Each number is 500 + 50 x the weight over its row's rms, rounded and kept within 0 to 999. Layers, rows and columns count from 0. Numbers have three digits each. The size before them is the row's rms in percent of the matrix's.

# layer 5 MLP down (transposed), 640x160, rms 0.113, rows 49-215, columns 120-159
097:495464489450488497409378414500437490494555438533477428495612477589458491494412516588498513603463410400410636461448463512
106:557474452521610472508514515447498492525358528494537514492534540457528465437555483577462471544566503472535509462571518441
104:479471528541486472575560511544552541449465508535499500445553468426425480524512444429474482513574482492478566481544454489
103:503495541467517484519507521488500426422449437475462538454509449497583449394450538534583407573444484554458463497501510494
132:540529531488425448522465510600542485463550512446599467477554476477463593421441447537501526559453451542566597421535520434
111:504500461437446508498478446490506531593564550433470503564631524545517615486554526539514530642512522405436462500505542498
114:529499474480509558477514580584523510511533473540417540498439483498463572449472489524474554482531420556485494510549443477
088:502503503456466570460432476477461494529510644467590494477423512562427519382450416483436454555478553531517523578512483539
111:389460537567414465551425546564502516511514440526430451530501517615550535452508433429520500570516549466415520407426445496
094:458524491472518539491556562441462515503572533459511514445461559607499528451492502510535447599518451504496476566469515512
101:546528561452441468520461552483549577530560475512505457464468459516536508413492460466487476524557442530511414548482592495
114:523488483648474452549455500490473487521543470479457416533520490446452451480521573476569448601510530511449466477446524477
099:439564497483575480548467467462536538389600521508523508485512485470466448484534471593431500542448536454501500464507586482
103:532512444571548544558462427451547483494447448502492523471441488490545339531573452447540495297482515467464564485497492530
095:512532458506428566576469472542472480604575544476558557554489499500591520445479527530541484570517390424465525491486450458
103:475537517484516571568464608479547419451521417578468522449476413529519556506429488478430478458502440557424474531543536488
100:474512498552443514472562471571519407437503534484561464470511504511499469429443383462609492512571584480516420457544468426
107:482418488601472493474479433525435497527453612546487476556519505644474500510560424540468537503573585475472523428464427509
095:439485547476476637583567541487524531573473591553447504543581531514504510502546461482438466481454507483515484491518495574
106:526506538501500458538506559429551552518625482489416554490563503494501422485546444523402474440442538525461512480516415537
099:489443474545511526405451498526471485451554516450556466345508524446490512477475526479430528643497631563483520577447493442
107:470479514530597479554508556498499565450440500477531489507473473486495639534542498502504392517510494479517467538581558485
097:488502454588536501580465486488504506520633506560486540557512450494563531544545524487536510450493610545520545508470433469
090:600456470522556544528521456416624428468512525524559450464543446549494541531511532580457457454514403404478621408461573503
105:505419545508419460477554450511546466525592481514499530548505493418456519529575446606581514513528510558502537434548476456
097:463562509570428461598512538447413442531483578525629541536451463495495498547567465474480478564525565441418520437502457496
103:499553421532530529532542510505511475507432445425591488481392524455455401607496546416591450617508532452542545523514490492
090:547487506477398403530430469557451486498556519499504506470525554483545456429462538528522452494548583537478496489547547529
107:519492495546458526407518497551581519496580418477575576485417505535454565445474572481474521528511455565612556444524497515
096:487558518551471442448360480563393437506504532503498516442439534528460516504523399540477447531534584503587584536518464485
102:468450486572542587488509513412502459567523612435598446478422513516447540354486473501520509419431478519414441571475470441
104:480451553492477571506575548488515385463405417457452524542564467589499528427539434522552475488496399487471437419571470557
111:489572527530576551446485568522448496473568452545478507378500497550457513437469517484501540546455512486496483445572424514
100:573478526495599471476633471454454540486480441484525446460443539517456416440501534430562521586527516510543435548487524578
113:483478513391494557598525560459484476620457515536517543498440573505537615601483400469561544486374496589517591440458463524
092:487557539621541509525462512465472545504387562559475544549524535541496501457473551440481550485488572553514587484454519570
108:505513461536406541451489539530447530439384461440579590490580510496490580487424527575482541517492460533550422480524525542
091:498454421521485422592509456434576493503416589416516511552541518479503402429489498449500420520457465518462557533447444571
113:503504525477512529418586516538354524497440491423504475589547567524509607470434527456451545585445486529523483511583510513
100:578482465452578479509554514517533486421499487491490521440441476609473466506499499431513514492499621593485493514504543441
101:526419540607546538513496439540487532558487451607513446414520510469481484510448543590417482538497565432439564400505428445
083:528573417541478500487528576453510487402481521476492477429476495474377426501520529549441466507560503472504472565520468460
107:525473537486458476502514498473512588513562543451422501576491467393490481455462479480500515513459408560524535516475437523
077:561486587485422482515503505514502440616558504529497570538535513484517481473541476501515494539531496562458434539555542426
094:559488646368411559520434510434444524513570567518510495532511418509464489495523471452406487487522539482610492489449466535
100:487476467495481470527486506472515443490429479555471529568430475472482544576518500541489538528460541416524473489510509505
100:499553496486517470437393455530496450466532503428507404472533371570481382476521464476475520577485487475489478502453505474
099:510547462554516572574412548509547519537530536540490430524594479549519490480521496440483426621462596499600543575528566543
095:537544507550504495491478422459392503578524515474544435421519465587476517444472447577569475554496497554535488487447448564
131:492528570438561511525559530488564445453554457513457526572396522469493490508553583622510492534484416494454522469464492501
083:436483455455510563422549476513503505479478434470549482462600486409413502414523554465504517499451479436622484448466408410
089:541459497492498448512530526515443446511587617534432541550561624469537555469589544571539464506396491535495469551429530464
093:467432439599539484519517458443410482479477574491521454574444568470511486470492484487407406510502531483555523490405517520
097:457457524536492529499434485557525519531592482508501452483471468416567499472495417511458472440548503464528458609543471485
094:505570404563470476614533506480422449517476423545460458432464487443460558403489500481509529462499583514511439507436554493
094:579556414469597537450537436502415539451485557504472512473542538542509424440525449392507526471530509509459523534469437497
103:439561529382562581541486488454466468582488613533476497465479535486481453611558451488515473460488485523540464423488460470
109:471503453475563461542529466417548558597483503420467489577568410503493551536451491473469484502512475457476538420488537449
101:491526399447530496427418584457560524536474529535544536504452476548455489500480508416466602599450495555495536536483422551
104:418490540417569456508461465507508509452547508463570527524473511403591552454495468574479533479413540491481507488492572512
113:482537457518582436519509464395439529495505491527539509420499484511475581454534501493573560477412414563467544475606505542
107:536469588531508449526455498530464419537525439449506491478516545506480563521486590589522504426473425454448508418459470456
092:455523507495511480481425443434454572594548528400476525448480472515473547485521604495410548487419513583516519536525480502
096:602517373414471527500548462548538512528501562544558453529502489548599568570528504468547518466541523526553499526497480423
095:501460506469509424550564489530513476504499543527480605586458489491526580510506429424421476466561454402527608447412448612
108:480502547454559497469435461523375556528566495554456535394417499466439562508512421511457499566543572427452581510548507463
095:514462509519505424505530496512473574491504505462528418539532478495502440682479461419400483521591521508534539475489495569
092:416494514478488526448493419447550467427524536578516481596553549553610508563437412437492535512557502447450474508458448502
091:506443440422516527508483491461459492496547484591585493464482509515556421498489440534531446360511523528484545508487489412
094:528432611498472480518530500460437442523544546595523514501494574617474553629504473451458531454560492514486530533486487508
090:511404474525480556462478443497498499426554532491534457555456556473473541520508476481420540476476490453482578491482521578
091:560459412608418604572462488486574536585507402547460576427514560442475548502502550632434493509519527528481501515470480520
094:442509573410539526453448541546548495486566396546625465439519433532494464457444496477530517500491461529534587502591472378
113:431477490533421458468464514575475501574514488458542400505533512538505458432420451518555546479555513555542520521494548434
092:509560430458560475513519500518506489486550516496505559476382574551503567428576413456494508392507534561457495564443469534
102:484523424494595511470500564513454500488540537492481402476491536484543616567557506481446493458504593501486430456599593512
140:584527425603558547543480514415487554486525505510487571384534495487518349479475495542528430537523417506380580467452531420
093:563535477439468508444519476556450524554400473561505459488554595454496429617507522431484470566530499454438527517468541539
104:460447409541473542447397449606452541528486452481519391521493504473530614480434459574419508637513588493568513456466413522
092:463462404452472492514521482497505440574469531515502555409532583505532348531528511477560531340466551534461534525564569477
088:444477480517509495524580456500498512525505448458487552466440451532540547512579473399501494518499467556404493488393526493
104:586535567410483444555528570482512427437527470521513509370502516567475586483498499561516489495461519572557506425502480518
086:565469530557515510588465416527588510449582425479460495464542526413474508495520471455485628452556472475477458493455474550
108:398465424450440470484494521514469615544475428489451565565486508528454554492478452544609463550458423487508452535441533458
090:451527523563539469508516462479497523503508491539515573546456535441410528612526498582528374440479515527508559468445500448
097:512464461512488415488504442402466499506460457465459399504357541517460534469597521559434482439491502458495556400492482444
099:518482568541558496459498498471458449543461509578472487520494392595572426588492401500493415531559475505506546598509596563
099:528542499426590513494490459519496589568479550547555543538553588492536486472495585497512471552483477473519448460493610470
084:499434537455537456557476465439444491453477614504497510583508428532528513489413527552506438585473550478514452529488446556
099:506577473546613492384540562509445523445483516550452495465504519554570490540435426488438487480514561461460579418453511439
102:554454515415482539406527437508433499458590515559442453484564535489557596442428514522556449581579545508458438577493467534
098:416457500479542552548544535476497473483566491498454494518542534447495493642521541590566577481555508529490542523467435514
102:581527500460507582537539502492523479489621522485560560491477549551441487499432492495457555483436467564522381488465495475
095:558502586502479443498416519507461555490555508517506537413460523496544441606492491504580500543406450446462519515335461443
109:453534506517534530624594530577494601508498454485532580537579436467585543502506385474524485543570534489468466530543514566
100:537498471590546524433520560554502467493495553465440548522498430483438522475587484534449501486602479480548509546455547454
124:510572348467551443543442544500555448522426572476500529461553557524541503545511495507475528516439474519562568541499453515
124:509574490463475536496587590478412474474507521493487448481444499533448476380550514520514505592495508480534542489585494581
146:469495533501486531549520527533482442495442514431489470575521418477512525511472478502475446506450506532556391550542406501
106:447447550509566492426423534493409535483528442550565425447452495479496508533494508496481439562596404537491479557468478478
098:513473462539456554489503504517510532613540466508480530524471541372441527463497471541501506476527524593397547433453548481
084:431449464449558438503488499403442530503476591565546432587494515588553623578509503453490507466531444497542549475464508516
096:574497568495456505457466520560546493447482533524472447464547448498506459466454457422466529543455424489503489587466566514
092:451508475528462475558487508522490485575517515454474576596569489470453525538563347484630464424555441485448501462541490505
104:468522506594406460487492481454549484439489477485530495429511558488442419507469580459504529548509546480523499509567536543
109:602445529489456519453475494491401485488579546498576548429492550588523478501428546592502464391469570489447537502491486466
098:474592481465478495461507500571477489537435590507561533459463461445558612439465481545485467464554480570551506525428336518
099:502505453499521564506539556502533438543481460594485544508562521461460570685492443547464465432613465506525554463466441527
107:515466444551527499515485531554507402534501520597463487436480484473457501578450434540464406598597480559556487534549414426
094:503593462496442467597539485540520556500507545420434537525582517475498523580515479494519459589510465547505442462563544563
085:444427487569543567498485470565415512521448577489474535474421567607559504582486462446489567442508432417481486519559518584
096:532497457535536617488405490433543547568514439457475496478503496578575473504549517576438554465580447542482532436542522562
096:482520465410560625442558487454503542543424489484519466476522572490537485554493507487482443406466468427533500511499638468
103:506492556497544477581503413516471553511454477464507509432521420425547575494405474504503466581532493454452479514483472545
099:489504509398538570401496463474511506534534566525471540534539384524533580499517472467518474583470461466514501497436513537
120:575519435466562498473511487445448531471554513545463551432553484569405431468505527515552517575516478451448558400428589528
092:546484556578421530583507492505584561583433525465389599411583499540492576498478550537539538523451520489466506509526507562
097:509446465416521437483466516587558474508459509548572445460476521575453530591383493428531548569518524487495549552462495508
100:554542512436547493546437557472472523560578504468511450426490480542450486567558518561488547349445510494458552456530409448
086:510535395536466425489493471495488462500520528503544552568578454480515517530479540345509546478450480525514491507439424406
104:511506656531505489464513557442488458471469420528434490519439506495523433474556425333512521430594507477599448466489453547
098:486556569534483463428525543517472471447572480533560566503430488581423585607498373575496497437497506517595490407441437564
088:407490516539518505501396480407462603509590452490520547460490486441517405483540470482457501549448500509455539493475473480
082:441499464491382529464652494524464412521520553442522520569457470568504563455521436454597541516468522496479480505483499477
092:553384592462567598504565438440395492430481483509551505535554494511442460475549598472422569448547506462464549515536542410
097:486534434498580454534510531472543434553464495551454561468416519396374502502599457552502439493394524549418466553445462493
079:560502446486566461469519514525454576442566501435503571483470522567521486465462535560399560497480503543500491475540459580
106:509493499525468549547486480496546553540573487458418413513500462422491551454437536483452460550519410459481500638468521433
106:534398483499466530397444496505455565509584474450470406410480516469438523510558557515421452409589504500499455597484494510
107:554505503476521446446547534499499423537494448561517545564486542439548489486491503448579506604475457491486446543466523505
090:472458558541521524503468446488459577474500560578508515414555456451476525432520549491493573525493577510369513523492531411
101:478528596551540467521508552435512531487562564507558493510531526531506508459484517422436506531461488514467419493534531570
106:399451508537550436534517469472465513594580508499476558521511493451497586617469413520485516493484483527353591505495505391
120:552612532494494421499512488427493478474450514560519414517537447508520499527511589508389509595474530557446465497530523498
099:412542426618405521545454411436500496470553580430497432462471473531592507487568468489487561557518522421512557500489512453
087:542601433499547481488541495520488536539536487550627500554554454488493501322454484529474461476503437506545493528477494545
093:515506484497561552440556514488419471398489470404494570518579545464550445390505446496408493501443567624476440505516512449
097:499528498494487470526509419397418473543423509488477530516431474530427524710536443441476544403390565465531505484418532507
109:561431501540474582395420462527416540444516431482427461391502475375504579468509556493414569507549488470479522556474498491
112:438452414540516434497515443443577478482362579484481493529547523424513511477553385484484494467500495531425468444479464511
098:431579574476434508469470451486478470502476535541451557521551483578512542444520540467468523590532462525519498472488505547
099:487483520462493408499450505559522488642488555474506460511488574471451399542486516627492465539410524479506459503528487493
089:423526512580543490517480452488462524476577424604511516402469386512426510460487564576381559504481408485495584580518435545
108:541530489492538520537500527545492457522518541498522484580516500509542581616508540608478500514525530556388503415435528456
106:473476587478425515420591490620503522581480476512456570417485489482428504486457421509515554459517479478546429423551457490
108:440508518611445518481467499504482481459453479479557433487541517525465498404504497429495547550488553492535457431565428528
092:508478480463449475576563478509513497460424494592573457534500481447478516524534385441498537543498512452541587488550423500
101:431535429550544518446539590489450542500496521486516534528578516492492540420538494506607611432497430438532490548468545535
118:423604537539466472629455479489547479474511516520498411511501505474530464524520459509450462581475445491464517511482416512
105:554546431536504413523418459441462508422461491509524462484518546483488527551512580470479546488449477457502608536456469386
099:462414617447510562561486527522548545462523496447480519487555499513524520585555484491518471414467542432503555553517498484
087:454577406500455391532411460548472497499536516488504576383557539514454444545521495466427566481526595548496531472536460481
103:550474439580457509511460578530545431494464442547522527548545473517487524587556472484452395533505426534419569434481417521
089:467562610560463511524458528426530465510452559495484527540447473549476463569448462545571499510510502465512512443493451528
089:544516497505597574536500470492531473562562504468510558500474489527579543518540527508542576545484533536503531564506474454
111:458621442516487428517464524482509527582602481522506547551453512470643557555574494438498480561484544512348494535481452481
095:533555510454498429462429484500473588499531510504537502480422528402410509465444533503462507547530490486476476466508486489
092:441432469456470535528578506420568486487441514543550476552524522523511502443540513447474471569459539469574493546439555555
101:484551485603476455519509480408482526500440480531502537555420476510478543455499478533499456513495542516555511466431394478
100:544479406503449457485469514496463495479471511501471521567604507538439523414491383441431428486521534511495557473577456538
098:478578566406485451474565465522549469591541577517511541488494632470553500549584568404531530526508497568559514536555495377
095:466454461533537482438579441496467553607504525390457520548496479541505472454479467569516436527547487517513507517556486412
090:560346548470574640496556502439478526511492568458469509471461501506528544514435529478451448489488555496524463479408456517
093:448438521429490407534470492506535525475502501470530561644513438537507433484456500545546458530457493537517599460504540436
113:509513434616493451521429514523560515531472498421488434485467516516448353407554496501617443466535508481491552489491501477
092:424610585584530541524510530427457484500494502449462481536480576546461444515486409518518487532486509561416489524465530410
095:471485479626495430539491609455458453496581536568534517530419474505518563475495562419402438532512518457523570520505553522
# layer 5 MLP up, 640x160, rms 0.124, rows 50-216, columns 120-159
102:505561554566605434511538593678609488577512484536486475497386526492444525465597569511467472489509486488532513484591482512
109:488473535551464425577543503547584471466473447457490534565467549595593460533560503431510517479561487509493451428471565541
099:464584459497482470444370538477505462539428508493535422553451528495518543521586579451494547528489585506540504494637495493
122:524460543438533451442398567579484517453541389485504514508461472621415499446510511490493520508454470535511534438538427403
108:585508609576425414503501481561632497501407580495529535579541462572514481490510504453521530483518372422461462479477452612
112:563524394442522460470492612563496422491494507497457522425495610439550415467531516506501550610480502578555405491467486508
093:486485443563596563511437573418521499484490452581529408528469541528483539476501515511521544544524449404621433532590461494
110:482561529588465459466517546586499466526453447559501475534485520542492533453576500488583518504525554452447513447519549452
096:556454431502630516503489490491434573536521393483506429503437542540474460463581495516504548491554437456548435533454559489
105:465533476424453483491504462490453489500455496494480395526419612532420565517497494554553547524557455476524521430512518515
101:432480562541476463457535547516436456460530427544464386490435507516490458466437557495533477536496517455466425459551541567
105:579530450434454488451462513501510575447400488511577544543519528386427620523532537472510513549428527512483427429463463558
106:459475560437516443493501599518478497472549459476499378517508481612431527543509465469532483481439525532497487503541516530
097:475551544433488600523437417500606449491455439488536491585510520439585537502535453470495508498480506352488486536546505563
109:556406498479452445419488607535546469439498437508447444485537555423491486510471477558492479486516449507522362456592531484
097:565544526547565467490489434579584578463479494481452512476463530486506430500518523490462537500604381497453459494577451464
108:518556591534469545516514433595605474466466558542478475624471541480468512517525486581618454427493419450496458446465509489
104:516542512499513399505433481539496446485486487443546470507519454621442487473464566421460601520508435520544466439456486478
108:572472505485491549452534553485675441403556499482417484497465594528536512535495494555506571534472439439536474464504482384
102:403462547535455511524439493506489493522475424463519539493539563509531556491571469499491465526496537532458552486508540524
109:489488463569523432556519562473658484523432519411371526575551609615525420525541559577442504502514501509441491484553596505
093:527525491475555497484458481455519453411443517329507483513533468435573432436509553512507612547484436471505470515495484465
094:514504542487548439501561636547479483411553503474383403537434556540519511443475489494515524546505500524495436465502471517
110:532483551521543471447465553513489490531499466529469493546499510502491420479521524555497539513488442497496536477431518438
105:459572422409527478458492478436491433522402520438533475483488448536475484536455485542523477579455531532475500457475613483
101:491413416507474479559493594612574434445545520448454525441548636533537511521503505529523561578467398524524494449645526466
096:543518520499557570463410471561474341391496491593528451547557552528521497471461452529470542466447503472500442462495529515
116:443530507521516488557547567532473574478432470544452512544385459516399515480528531525496524557463529543458400500515469581
096:519497468603509449496541582548575537489472512474480448514522506492529572534590539512591542479470558497519512523548558435
092:482515559540437453423468477581431562515476503563483485432452455571475431430504553544500485470503459456526517390469490576
102:467498497497466415471510570569462444499529466478489445505411539530460437513589646493523464496516552523530486462519528560
107:420588488539458423514443520521500448385461407503494474548538457420484519493608576452540575544544587507520469420505507450
101:485541646456553461455546507459539482504519540428500551486536442446457495456464620510473571520513507465569508397467507461
112:496533547437509549520481451514537446473497442545510517440422577608473477523509502552523515504536445428455483462462558528
091:481512519501506488382503484484465457481525476476519473472488504513489543421471502466517516613405508475487458458532437564
108:539555543493548528498550534521518500451523488457492569540517485523454559486558566585447491566495395467504523564464543566
108:575520452504459424409473435419525417459513464510571429465441432438431447452464515469537505500422510564455458487463454500
109:502499465447609466484430416449495436448394440523447465465486510446371530532457515504549527578466472549555368521453532505
098:497497493539561542492393483475493404395551522503529515538477559586442529518416467511473542511417478443575524440473476456
098:424622520543445539471493524492567513506458453433572511454485446485476575519559516615481529583481498443544528386493508442
088:409475527498455421508480544491513533531503475503551511558563516500473559569583491516599503490453490446499515449471522442
100:485581573513511448558570430592512545523473499503504446610522515499481500502458493601479467546504441438498538478593566562
083:451496552544493489551499462530496567483415448559501481497462562447437461520481495475506422467522517492404457398489558509
099:521535470473529489421418426522603479399498480461547451441459555501456557455458513466490577482470507456506457473531474445
106:499499540420449474475464563467517517486476526404515483464510569542496494484449513579542611539573419493604485491480480546
097:598521547467488497487449393594460379496443491490509579530498502442505482580492398498485532527503559397589479389461540636
107:458465546564427460544475542519497423463481534481473381626600501581486465563503470441520468501486554518452468341512486400
095:486533443542522466449538606535558477496474375427519442554385538545507536521509521564515542488544519581468582534525524504
117:478566597492591538513477453531527427428480447445528467526405546493459546530458535608551561534471470497559470518466475503
092:437553508505487535552471496459470478412573377580402523483470572548465511476544508476563451502431591487428408434558512565
085:469431501453522503487563466452576486452444448488407434485569505402557526583520481575573441514498571484475511428564503525
096:558525548414452517427461482666505530453512480432466492473471551498448565467463504504474587566580523452559440450526497607
099:476520514413497370505509533526481517489494432546439510530471572556426511521464496575490474536428544484451474423543551520
094:448425474521483583373526524511460502452526514456504423494470455513477512540633516513450462461514577539511479430476542503
095:517509522516462360549504597480510428476528441432421434517530576540540467507606550472466489638508522564564474488536535465
103:454512509462509460470496555506562512522474450504523474513546481511466518560557589437572448557480511452480499546494501509
105:526523505537592497498563418411542390448429514534476407564534497505433526434422517531509508545543447547494410423503443518
101:495527459384582518520475430500490433457379517443385486472511487494495607555483474531456527590527481485536494384433464508
112:437448612511480401488549579533534395487472512437400490468508570545502516465512512461452460532503480534546501502523541491
108:534554529532575380471578506486512468516479490456495552514436419518449474448498512619457547490574541554530518518482584493
107:530561534468475500527441434479527397523463434427417482540419557495584543457559512502482518549559489445553450491549476547
090:553458468462502473521504471567638467490501496465510440566457513511533518570460511429544467502485417382570490521473503531
101:480572486479525591473377483526505436462511422495569512545495615510537497501556547474503546523514447453487485471624476466
096:506500487561536467320567534465446550437503423460460457448415473426443395441597552559576575585517466505513402495489490480
107:437565438518487497538534525581647533473471489485484526576511564596501473555538592471579459505550456542432507499550566514
093:416553476525512515490531477577608480465496495465489485467547620459560540546500600498559614471456468445480590557519518474
098:509514488550556493525541526506492403498491377446425507511558544521483503463602570455544532454459528527539513508492540444
096:485604599494461469470545470604494511430487444516396460514492498595430440538507468546524593497533478480523439497556481509
098:418541514543459508453488482543595420483540496503509456471552565514522530549483544441516471504504495433542494455594503458
091:458578557480549480445449497462533407494461469460478501612470412561488546368437505502430530533506506452556466469515514477
094:473562586557511437502503574500540617435519405523574463596436536510484538556501541527538532498531480510435529521419448521
095:450583507470503556455478540473497426433456497538423535473435543527481474525547568571539553535510474468483470527482575515
110:510522500519477535436409495532497484565484486472472435541523565566478534417472599602548578602484461452535490433500524467
095:505524568530474504360407453470559447529531498431512479504473503432424562515473498577479521639469514443512567505552505505
097:593486494433399464494417465567553436529471526538539562567516513419504482503515566449557551460470528534466423391563487659
113:464476473498482504474449505469510479470474488410457443535437480479437436472529544474502493494441523520562448510540519508
095:487534576526457474571533480628536490426389480527465492578481426504365466468495520515445523530523490463558420484547477648
104:407507489544558482558539533559552534519505516561500492599536642510514532515542621551562561483525494530546420431542499498
099:496573569519514437453527549509542487500500435462443403521512507594444462511492520443500479559459559530456478480453518451
095:440478545494493468551474410493559465443436373447473509546509539511446580529605524444563430505480524519478502497492542478
114:472542537475527429472546610565532378480536474402443458469515595539421494495434567496440587508581488487584522348482509510
096:444480531436431535447442485468494531480461500427551532554540468563442569456502503448533503484456496582466454418456480505
103:423483510505460575540457517539619466482470491504492489632483609462553534514499532487523528488529603480565509474631404534
094:547470495481513485445448517576506542487468505462502428496508504572530425345538516506454576484545462379544530486511506564
099:563590523468478542504587447556557491446402397474462464542557458464420536463454441530452444490558458484498443423616459590
102:471486451550487534390546567553547474462528422450446456475506441467401482501587579586538547509502559573468446537599571472
102:401514647531497518517459430493606509540465482472568442494429568485455501538495483473576484485588530475443470499670478624
083:514473590495454496532479576512492532532442508579526551494464562537500459512539503513626533488525547573405504545429579536
098:550478429526588462532596576536524495526494463560462411535480500533397466417566501545487527516568471510516534515565558515
104:486474474523568470540508448447649559517422425439540510517431448576454440525481520567515485582581498481506466538436507450
102:420592489471504474550371506554484537539552508515591430450485518494527504525573498466483540525537515490602518474487487490
107:508573495354428421535439506573497471515435399513544532562507464558404480479553449583531515501495548455505485412423475631
095:560526449455497499572603481508529532452489475496423476583493519582409486527522473576532586541556499539500477499464537463
107:509494500526563538351440509540515554477498542463555536466533508516527515473450615497509464578494447578559478478544521434
101:490497491486491457508445491489568413563447485459475479514518542471514578570428527419602487493393528471512490506617612476
117:512426523552514501525397548451568423558498447548509513532511542529503528446592558489459560544481484515534478452530461455
107:448522495461548562442489592481475449488381435521411472448500627541517500525572521517462534559509508462521433477489512572
116:421463462499484480436488495509492512421520454368520464620497505488486474587511495471500465462474618480515380535521505466
104:507500528489468495393514567532464468523529573579503472520510518487506491522493508600457573502467392502498484476570451533
100:491468543611474453542561430456509546526531438452563497558496469555395526512488519522559508491506480447443459464466485570
090:504509541496461500465504543470522568443497454482395431462566556571362514526575518477455417505551528469487513510599572555
099:470526559558551539460396471513548519554522469413494495466505445488448498477515538550473423516458496504527478496530563483
101:482504513547493538528525531511561581464503478480606466497418507570468500448496602479500460522567492521614421482536464467
108:562559436473505488445449502555464435400398478507518400544578524513451548461454455517478514456481478371466525397516498586
106:504496442489482446503476509566599514437430485413345513526523559548426509488477557492540538561418525522533453462520631624
093:512504480557540452553582530519531528472470356608437504611525616508465530483579535556461503500510396548530494449499530445
096:495574521504585406497622537534556514484565493509450425464487527618487528535449558484589562493511500526414511502568441455
105:514497533444471507539504495604548549536545402452561463533535563526494549519537602537541520484568488545531428469565501556
098:467485528477543412455421422514457541480334502522493467542531429578520431420474503523505524495556453434489421506495494558
086:454509434469490437404487562525524565519516518565429479484435549529418521511587616536525461624418488542516519409438489454
106:504455511480480482490421503534489476412493516521472443614461466451525500492510485446494505455468464480558509424544546550
106:562457515464527442480520532572501537446492432495355443466542506551436541507609511420625556496466490426458476488477538511
101:434555545500525483534364515526539454460553500460481435474457570468556566529491556554518569552488387441510430521517508515
098:484536460517569490472536600610563468510476546515529475533450575451504499541513520460582517484413512527556479478535430418
095:446488477585500496392496451479543534454503500444484474531445526488461452503512554479509529518479577402466443477489549478
099:626538597457499455545456501498532403396505492550468502469399520429529407443549453551460471547470469484539429535524508528
098:555483410505539524479482472454489510462512485441504480447404506460389350424590457518465498523442511474526455407464613512
101:476511501473576530566450476482500467422533552389502516547399489433505483512459473492586486454435555490555434491486461400
088:456571585512473446484512570546503502506546523510495471459463519594507471510538519576589535566510503416543447467606568605
102:483484497531492457484537491593528562456531432438461464474473564475496494532504595454582461477471424577464536460505481482
101:523534483461598506455476457529524478461499447496494442523522537418496505536551561508564604538506563475581507470583488499
089:539511495502480461481494477549474561478476488449534430528558518541536450427571506542451552487568408450611470523614508485
079:547557535564573482440431496507445550507521409460522464468534436523488363548570593496504473567569568554486496456382547414
094:574459568563584543529521496561499408452433502436418356534456484509498518470406456473429505465484589462541394435515493426
104:385428503451575504395529559456475527524509493484451490468451484542465482480524566571527592510573506506646507430496494447
083:520477480545457543423502486477517499470408510560486402525536480449491497483462535497457478435510522424510452447543582513
112:510492457559525531508417577547496467440481471486498521539411561451563539467584615495459503578486400506552487467521432498
116:516471535429450465477467485438593470509457487514463519504395496457514538500481562550561576516487478482416476457537558509
105:528458510460573539465531522557472485468475548584500523552524549531588438504518509534574573481543467516540471442498510494
094:533481482500582524441530518577477440408488488495462421495513388621486521462395531534461542559490511556531469458464468562
095:543526579565445483470427535517508475457518488448494530481426570436556499456518477449481567502434517499441505433550487516
109:557515426444524415442562535593520493493439517533466509537481449588505521561469520461466601532531390468465504470446491499
105:519453511452518551494456477506492492408417492531445549543594532561504526491588522526514586478540526448499509456484510495
100:447490537514527568438427521482562536489534486538476512493425491515400462454506446502486472579451500579590434457574510502
086:556600479460545571489419457450485497384485529400410456481495493359520513510524524402558652509485474518563441504532529427
100:506477492476537451497432493513507523517446421518568581557439570411472430495573556498652598491498427482532496526492472505
088:513525538564422517437461464491521476478531461475453450521553602522535542581515541464569499482485535428523470485592526465
100:520459512519606380524584524512495446490511423585511459531398577498457522552573478588476515525569505394555502485518604518
110:474535522443579486526432507488519516461497514506468585573485545437492546519601579511573515557443416513435497538461529545
095:406487524472484462456475437508560454471500471431479533431527495508390537462561421459462481575442490575485451476590540477
103:483501456500627476434522563474494543517508545512442384585528585556532470476451509528490516513427462533577456496435554453
094:470447482481552406519486558485463499458449478518505415562430539411476531499476532614575468514426450506550451494374433429
106:511571488535592507488491590534553573538532372496488494453469520535506515504493610556466571523552535569501416534559462494
104:450501563545565385506475490474525412549422517369457410456508548527488585534429534494471447504538518505605478456549473485
109:494518543427495436457497463522514525479483448437477514547434553449482468439441521494494505457400484394498465513573534495
095:529515474478531424427541537498451470549436502545446587618544470475511436426521506444466557472512430507501382461471618527
103:458569589452514469531471448555496441495507458486605516578502543444508512522528509532504480481518507557520439498497594428
111:459568481485524489478517510458568435507453515412585541492460550557514514464440522493530486639436503525535554438482405527
110:417520540477496477568543534527499487445457392497395512521479608534429568547425543504458459588535430489502399516470480563
102:552565434447450435481501482427549437419457461435491555487469451429425443422604578511481512544489534561470453479502469481
087:458575527514473462476506545571456533491514425529589586499447527536547512474631505549517515517448465481590496458546470446
102:509525406427613466497532543536546474501483537494438559525570554489541516560544572515536586571514397562563441488459532439
095:531482544389540536445523445472447496515563479411460489517422485505470415468469498560525540445587537552524533507548482511
087:394466515397447526517525480521519490414434421522479559540483520456417555544542489500550445479404461480484535455508521503
113:448465529562558570389527548558571481483491553499526539461478480586493494485460562541495543549483401546602448445441527399
091:424528492474532589550464493528476561417521441508497550528488423487492494440500542492517559620445420470595488577547484568
097:427468562386502512403490450543507509517512519455513500579523583537507473449474540513577563536499447521504551460484456459
101:543473484419491567501556503598566573457460483458476531627571505483555484401557494428573551470546427438551534516513552438
102:515530485505513526455474485508482570409479483486552427494475489456489499527464533460554502530518513378559487474510411531
100:566495560538471554458325486480474491449454447572543466494344470395463422498448469429526483560467495488445370439577453483
100:407481476500459483499518497459566454531541501395462451576471593500538470505449529479543465522350574538454506408439498509
093:514506535491470488414525538545516529441526464454477509527536551513397480563646461498543563571543504416544475457511551521
101:409409487522510452427422550489515450499446488580507429535485511582448568529485493544545500477507535475481503467505444544
111:452522465496523518500521524503612482419454445530452506533555546601537545502543603572448447519473492523450504523515530550
096:428499549500458451452417536549475457429467516495425453469513425510426559504427464472532441537429528568498468486544517514
092:544497444484460534481421468558622435454439541453500498548443585541523410442413468469449504555495427459468511463582505509
112:473517496408540513537479478492518604422443433465488542545467438479447468503609491537593469533492519537430461457515533512